Weights of a small transformer language model: no biases in attention or MLP, 3776 steps.
Each number is 500 + 40 x the weight over the matrix's rms, rounded and kept within 0 to 999. Layers, rows and columns count from 0. Numbers have three digits each.

# v: layer 3 attention value, 64x384, rms 0.0633, rows 54-63, columns 128-191
# o: layer 3 attention output (transposed), 192x384, rms 0.0458, rows 54-63,118-127,182-191, columns 128-191
# gate: layer 3 MLP gate, 768x384, rms 0.0373, rows 0-17, columns 128-191
# up: layer 3 MLP up, 768x384, rms 0.0381, rows 0-17, columns 128-191
# down: layer 3 MLP down (transposed), 768x384, rms 0.0343, rows 0-16, columns 128-191
v54:423443529498549426550467506411488496506485527489459573567542522529473424502553529518521509537504484570480483549494501408544499522489509446562462507501481580453529508445513494549484504499495480
o54:481521513503464493508516521426495559493519425463515577517507519449435503507513478455541470472549544486468520495513551460535520494539564536510490529441458494499540484487488507494490420490502457
o118:447441525497531405414523501533482490559434532428523529454567519534521575430535545569485475537418492436445450530519452454582517420499586483477489508436509506487544566489444499399520507401506538
o182:465490464515444530439522516457490568497502524470532541447535452509512461513530516491506474448519514398516536553488547481483491505509529486510464552476490470459521527475471533504475450517509491
v55:530488621551605465559497494577488535541499518489487549547464492577506428497506549487479439446500580484437520479476522533506456465514465450532499435579513419401511575480579497488603595487465548
o55:603539528520487519559449507478545529542495513571488478469484496470561515570476507536582485538510517467446524477564537580484508502538488466480461488501523493540476529555568483457564512472478481
o119:577523495435525546468421502463528527518535525537545490492483469529558437604453566517541448539533527370501540502461543497560488425437447482488422461592476502472470564599507468447581580475526551
o183:498502506476489553529487517440538521536580464553519495461503487482557544614501543567561496513556535410459497493496544517531533526489522468478456470565491502452484529544548518439540534529513511
v56:437482454522464467509486514503539519492458555497521490543540503475552551456545495475511530517439481506466461537453458491518501450490530491531548470588509583477531464427508521479439517434530519
o56:451474502410505468484536515500473486522513475482498534509436538473487522498462446453502502525491515510511500481502451458529503451471535508517467502549512560495506524461494545572469520512463501
o120:546541487466526508430511501514433440551473499414552541444523594515520548503520518506501458564494467540460493473503426450581515466449489418496507496516527536522518511419515489436486496476490497
o184:535475450489489561461521453474500508510516508490502502489450554541445431502464485479486515491534487489512526458527524505531492480476493455531503522507520517468550517413470496534474462513492492
v57:485488498541514504560514413502530521503567474565471456521540482506455469430463501491470538545538529559557630481413465536514537536486519464440482523502409583523465445615519508471539447545527429
o57:492498489458476487551506508491530482514514544419482493554521454522537508471475546520457508511462448551540514549418482471482553471541520528495525530497504469542476532530507520452488492504528478
o121:543452491452519443585562537475514514496581524439520540642456415496525417440497391457457538418482483589543526511358469529421465569612520607574527524452530481466546530474509459439530461506561471
o185:538455497472497453461477511541495491521441533381498524550555504477506476431510450475493475455449527576485560531427436531505523480548491572534569532497548513546538555481471472443499501513535484
v58:466475542492503429497561478440445535500470515542535542487521465500459540502455443479481542477515502550543531465441473478499553503546566450538468502467527499450490495501503467523430492536530523
o58:546531511477503473566494548501509544510489507450491470517485488490496501485497501505517444465502468500474497547499511520515504468543482480551525526526455495529458461473480461487493459481457466
o122:545507502475496430493547572516530523528458531484434584444553410490490581504567533518537448406458497508461443518475464510519544503514559523552551591508486410585484458482429481498496564493421500
o186:564508479474492472525495540487468504498450545443451512470525398505489472429465514475514456453422470492469456496447477506533469509448492533531583574551490461523523466471437477507501521463433539
v59:509496549547520537549454579551510514472500549512472559511548503513500538505526551454417507416504515458486494492569511567529498511499479481532532401488455430550519450544422479404461541535493506
o59:487498499483469502512521497472492497481517495519476469530492510471502478456476486506499484504467522518547535447503519479503525496490517484552462437495493489537490540550494504516512560522536572
o123:520520450448500494522401565494542464470523547511472523537439551567482289473488496444492488505419507451548531508452559429535471501446421489570433464437509514396491477511473441450444515525482582
o187:477484508437549473477463498496466490479505468492521504505535528502484471443521420498513441497479503509543534448455507438523502506481530436491480467479512523498485452543435440414496556499466500
v60:511496486490489395522536556472536484486543531449477540508536476433540548572488450406563540490559517539472530533445521460436468542472459467500538502469527500499499510540506525542469477427513450
o60:480447490502483493460539471458452490435513523481559506468531520494458497561513458489530503437494524484508505492515488505540457463433479551424471467474529439470438513523538448540478493488525428
o124:465464535527552461412554512530514449551528489455569419560591583460442489496419409582490529507444489597549498527550433498512531510537511487477501428433535442499466489483466413454514556447505432
o188:478471465537500513400542453507477491442482536457522483490578530544414421548480452523470519503521490510476534554503507479484481491516493495481477441457520435508476505514453456518464473484503466
v61:513500422513481491587499466523487532465532447481426506509489479475489548522576519473481532569496507492496501396550525468504463535503438607469535484505479479609515569545478535496482483489489469
o61:507547569519536548416531471528466548528477458502499482559507494504478502465477444474474519494519566507514458474449541524544530408554548551519509393511541452515488480472486466517491528514588519
o125:416526620569525532582512476587529559551539429507478548562487463531461487484549456508473563490473516468533541426485587532464524431515611578561620389477509459505469464484536495552441423512550495
o189:440573567475500477496461445596579493500556461491537504566463506493516503430481444467516509548501559459521510487452527512501521429518581601542559384473508425497455415514502394454491515472565480
v62:534459495514517509447536395485460458467452475507437485442503501512439541502497487573489483455508475442487429477494447488547549466504480527404457494457502494517516472465494487518485542598524514
o62:497494490575525544497532490471525515496520496507485487484505478510507493454485492492460524501517452463447478555516467528474446511497480429496507531504531468500515447470443508510489471437495540
o126:462489495573428462467482521514552544394443505523386626428446454525505591504578542459517541529537494451432490496562574498523450526501489461530505575450474385547502448533514526629433400543476592
o190:499557526500515428547445522487533486489500506487475536465456459503551578501515569466497520551491447449498386483563465492513450431494501471480474557473509494527555444468498537554545464457483573
v63:461509580576567488530435489494589529492492511476531590494467488526501505474490555488511518471467583486516514580482524539567475445517524462567529518511466504476501501544504510504455509472536551
o63:487532537465521468580488517511535474452496518487501443489521483543524474515486526526498477499474530482530498492523508494519487521528548552545489462480460498578496533536536459498516486522532488
o127:587565449412584504599490562489528514485512572530489439439494398541499372524460549533466455444458536432492429589470485459676442550516479519537445542466486557466572575560488462435521533432496520
o191:515498528463577573601512545463458497461484522550513484450544441567471422491511464558479483435497527516473508505464474520581437587499530517495527504539494529570521516544481447454569533448506492
gate0:463531436531538555438496494447527531470514466549498481495538474450482496532475504563523517437510529489509609441518541547498555571518517568564430570518528472546509517499499499520579471509517450
up0:507533571571443534532564419524439548455434500484522470436547474482485529432495475520545520514505492522521576488460490590508527503519457612516463556581454484441424539500498472503483437506469504
down0:438434505554550501555497453526470465494510560569480470486562455533553438526533484431564510465471414484588441568556438452511525544486504510491524492420514513512518456545450558482445486470549491
gate1:541487511521495500460513497457585531509487404504554539452502486385513497473449481529532526420523472419487540558482468579486439505463443498493473510513511520469457563510496440478473421477532468
up1:457481505501496554472535433481492398501475487471474506520494447560553563547483489538485502515482496534560531480533498512434538471437542528510552523550488561454555593461542514621530465549520536
down1:488495522570481555540461510492550452464447471508506500458489452551453502509496520468463483482542475533439427481461446434559488571563453476492442521456508511459455393570451499431533386455492490
gate2:547513536502493523520495543444529484488511511461510523488538424542528499501591536504557546510552489481482515448484450512500515527493504520520493512477509479464578501494495448432462519419556445
up2:550512546544484469498499419580500481551521506496508447443458504523538491457494418440389453447424593540500465493475494525557510522502468490540485498489574445454576426506429419456474421552491446
down2:545485482436502576468499478534508566475421476520502544499469550549462476505522511511421526417508524497487450511483514490503406483438483548582474561466473523499519476523421535531535489444555516
gate3:436576529457547534440519513517500420547474510457528503533499449558426517502520571486510521525511498504494498514574483487575549490532479531451465472512551483523498450482494460528477533552499484
up3:534514539512474522452505500549551511502539423492524484505544454524529535602499549481487488475416487456540492496512543471528501496455473482528460450551565485536540479530440424545522490556479566
down3:482511557519530472671482545546479519413481459547460462494466564433495447487490548485497504511526540568480498537480508557434500437479502469461516429500460489538459514524541593493507485541517483
gate4:510544536485519455475499471524431429504490548417445452486490514471528496442517499535492543426505486550535497559481475515446478531434449555522530517529510473505521468500529477475460482454567446
up4:449505505526546538524494496548492496429485497521491558501573483474480467603518415486519448465529462528379488533600523537507519490529529436524532466496538590498531463565503600524520459582435428
down4:564448503506454503528453481514460515536454483464506524551430500495479468429462485490496534476484536492530493422504560507492502486520388512520496482501528572543508540483471535550461410464499608
gate5:547476483555583524563447462533551524520465473493480533521526459484495457461490485475450486468525469546465517441534483520563473491517457506506527539491494501577508491518529489527523506480486531
up5:509478469452495491506377552567519516529466506544436528623523551440474429477508553490494480522438496495487526519481548502498555549536508513499468494435526483485490458521473526531471525490493591
down5:481563573511428538421588497507460576516502529511541537459511515503486590459534574505545467497528525530461473502471540539499480476528475432454491563569501494534495443522544510507478545465481480
gate6:433474509504433567496569510484550491467488463475473507505479456381577516501444479581447553463456484543485519447478506534467513470488507478500484548440512467532499504492496575555545417545452501
up6:579437504466516496602469533498577538578521464583466474484533513496519420548509527565526475549518506534500576558536520590466496529507492514539462529506557560501514441544462541488519515513450478
down6:542565491576429515458547533491472510479537567500487490521543480512481444513502430466549481546495496466445518420509587503541506554481455470481523530462455440562465479562508450508458543488489470
gate7:472467424514465511464503451503431532416469455489526448494471533474492465509468475554442550476498522554527455498487500445471472555497542509482493497489518477421545549479494487490496465503529507
up7:536447429447417445520479444490454553510495459539531443518410433445443478493436490503489476589541580522512468493468471481470482506576569491460492498457541510538497545480456521519509506492462477
down7:503542522530470468478459521465527559482519473514535453534473433532474445497464490456511509558555534409576545432496568498522497537546543478491472454534477504491447533554482499499504473506574498
gate8:515568522497493456562531522526499517479468535538467582507566506478533536512481568508523420567524358431546452388533503530541503488520516503383506530579571488568538582559524563487550457549452518
up8:573517462470446469535493494466517505475494507527456519435476478478406443460451544519466463486447487517521478601525482480522516537500455434539483515465560510538482498524472537485536422503499489
down8:475453519441466538394503531528513531548521468428492443499492521515562557538521512539484471435583580523422434486489572515547529522565485517488556462560468488541495545454505495550452467531464509
gate9:507503520507573515571536450451547493489578550545512535482501492485452543474503463528530429509508554520470484485506528546517493485562486482446435458491523467595472454528484478514567497561498484
up9:531463451492482530565521390530529468502463497448539466503492460533498459550471502489499476493506473576492505462517523558511505535531474514518509505531464558481511546526567582535581500511450528
down9:446527528514536472432519539431506568518543505486537523528437516462570505446493525460508453531512562481464486476478499542482491450488502501462493475536513446506469483495464422477495510489565435
gate10:538573518482486542391497478507528489521475470471467483486560473564517551475497500502476501533497476527542438473487473424532463515511463494472502511561536565544478523459572467558470478571605611
up10:453450490581441509503553433451499473534490489416529489418545556489437511510484478522502441497470467487539456456504436562501449488526471478533477544499496510543474563516481532459441513457490458
down10:485506492571575507485516482466450436450470468511533565482475466476454513508534554441479489499530513541414527485463506418520565530515548551451448523526457533547450437541502479511512521530489519
gate11:453486505490511569485495473546510564493516450495506491510467431524548461580511484525462593402563510492529613503497577536542493525547534513500501568519532432386542515473474446533498466510524525
up11:498525543521448455453537557514497490460503526430508568525442549486470568480475504496508521510607474525490502545500489440512528501454433482422504502520598509489504461476433516534472460515475483
down11:480491446528584523440563494403489449503506477596506510570512478503507532549494490498527483454514500490441511488527493582494509554480558432496492486457419543514558459535517542476506534454512549
gate12:487478478538476549533507411492540487493464532543594512441537484450438530503536485498521517444455444556494512554489463538520467447462568506525480553456438565479474462467489502535519463474564522
up12:547489517455453496490538474490408514423519494551577524493535486400513578541500551541502461520532476537541511471605460592574493501562495486479475468449454481511560537544485467475531488455491549
down12:509428537485477487567492519642545475539534496479508525583480471521556528437442474485414504443438483436580433525481522461567538502472552495480413513537533510478465450477498503493534488481554450
gate13:490516471483494449564429557536549519470459501517494493412481447554483499466470503496575476509523501430552510454556487539474443554524542486526461571482521447494461534497493527499503483503487502
up13:492500437503498486550467560557496527424521514538432548433487488592438513545566548468506500563509543470499449496545471509514436527520535454476441520567505490480495493540465517474525542498542417
down13:519492506510534560470535482480498566463467461587482455544512506499484514490465470430534473493485452491545481502539488508495523486559494465542513446466467502463467476501528585516456490492477491
gate14:483525544478512479537488439558441565478514508525537504477522453515549520549432512559467439515504517531520359498509479506490513525445398479443495483545493518542509502512510499454578457515502472
up14:433519526422520439513399470544516483497563538505501620600558532401516534588413503443486498553537459483532405461437586488473506521447444528419467443549504533529551545537568573536489497491470477
down14:521514541566473556514521526520558428517407552446523457420494603509493439472525451568455489502467506513518548495531451541499556497445468464487514548463579499476429539521458469549556468450560495
gate15:478465408532454498520499436517554487516509500533564531493513469464503490506494445443507487474520504555542546590525488552482564474506509499491508515471495439400567580481578500471497455492581543
up15:503508411541494547416489470448446469477451512489526460493532542566464425518466527553483470500523490499441465465556555447506532477459494475477498508591444499528501500463482495582531494499528565
down15:420518539522500466490528491504486520509489459415467474553508478458464493536461469484475496484470556440515466503515524469492481531460476518519461391623507548422498513539592505548524558473468543
gate16:491456484500535555460500436517429513493498444503526500440575549508489528482421490563511430465521468483426474521464470560473548484496431456506486475506561492420472577503523523469520531431483515
up16:499491498591542481500557510503535490572532483547548545475477512501527539476526517403552437501526508563414505459509416489528496499545502393484517541517446474516494448472482563463499521426505508
down16:463504483501446555542499475493525488456516455471462433494531497511485434458512578519458568555500488531553557553544531521493476509526495493525540472535478549492434484494417511503528469580538506
gate17:503501553499501518499491505500542525432521496520515478537547500451509502447507475491559510538549497567497494482565497493502491514503540555479408520492475477534542519487500488483488517548490478
up17:532553479541511496482442557562564414463565525490568482465538548434509508556585486469475519493402517516472520437571485467540440451505494495453515488430458457500576510591459482513449495436482507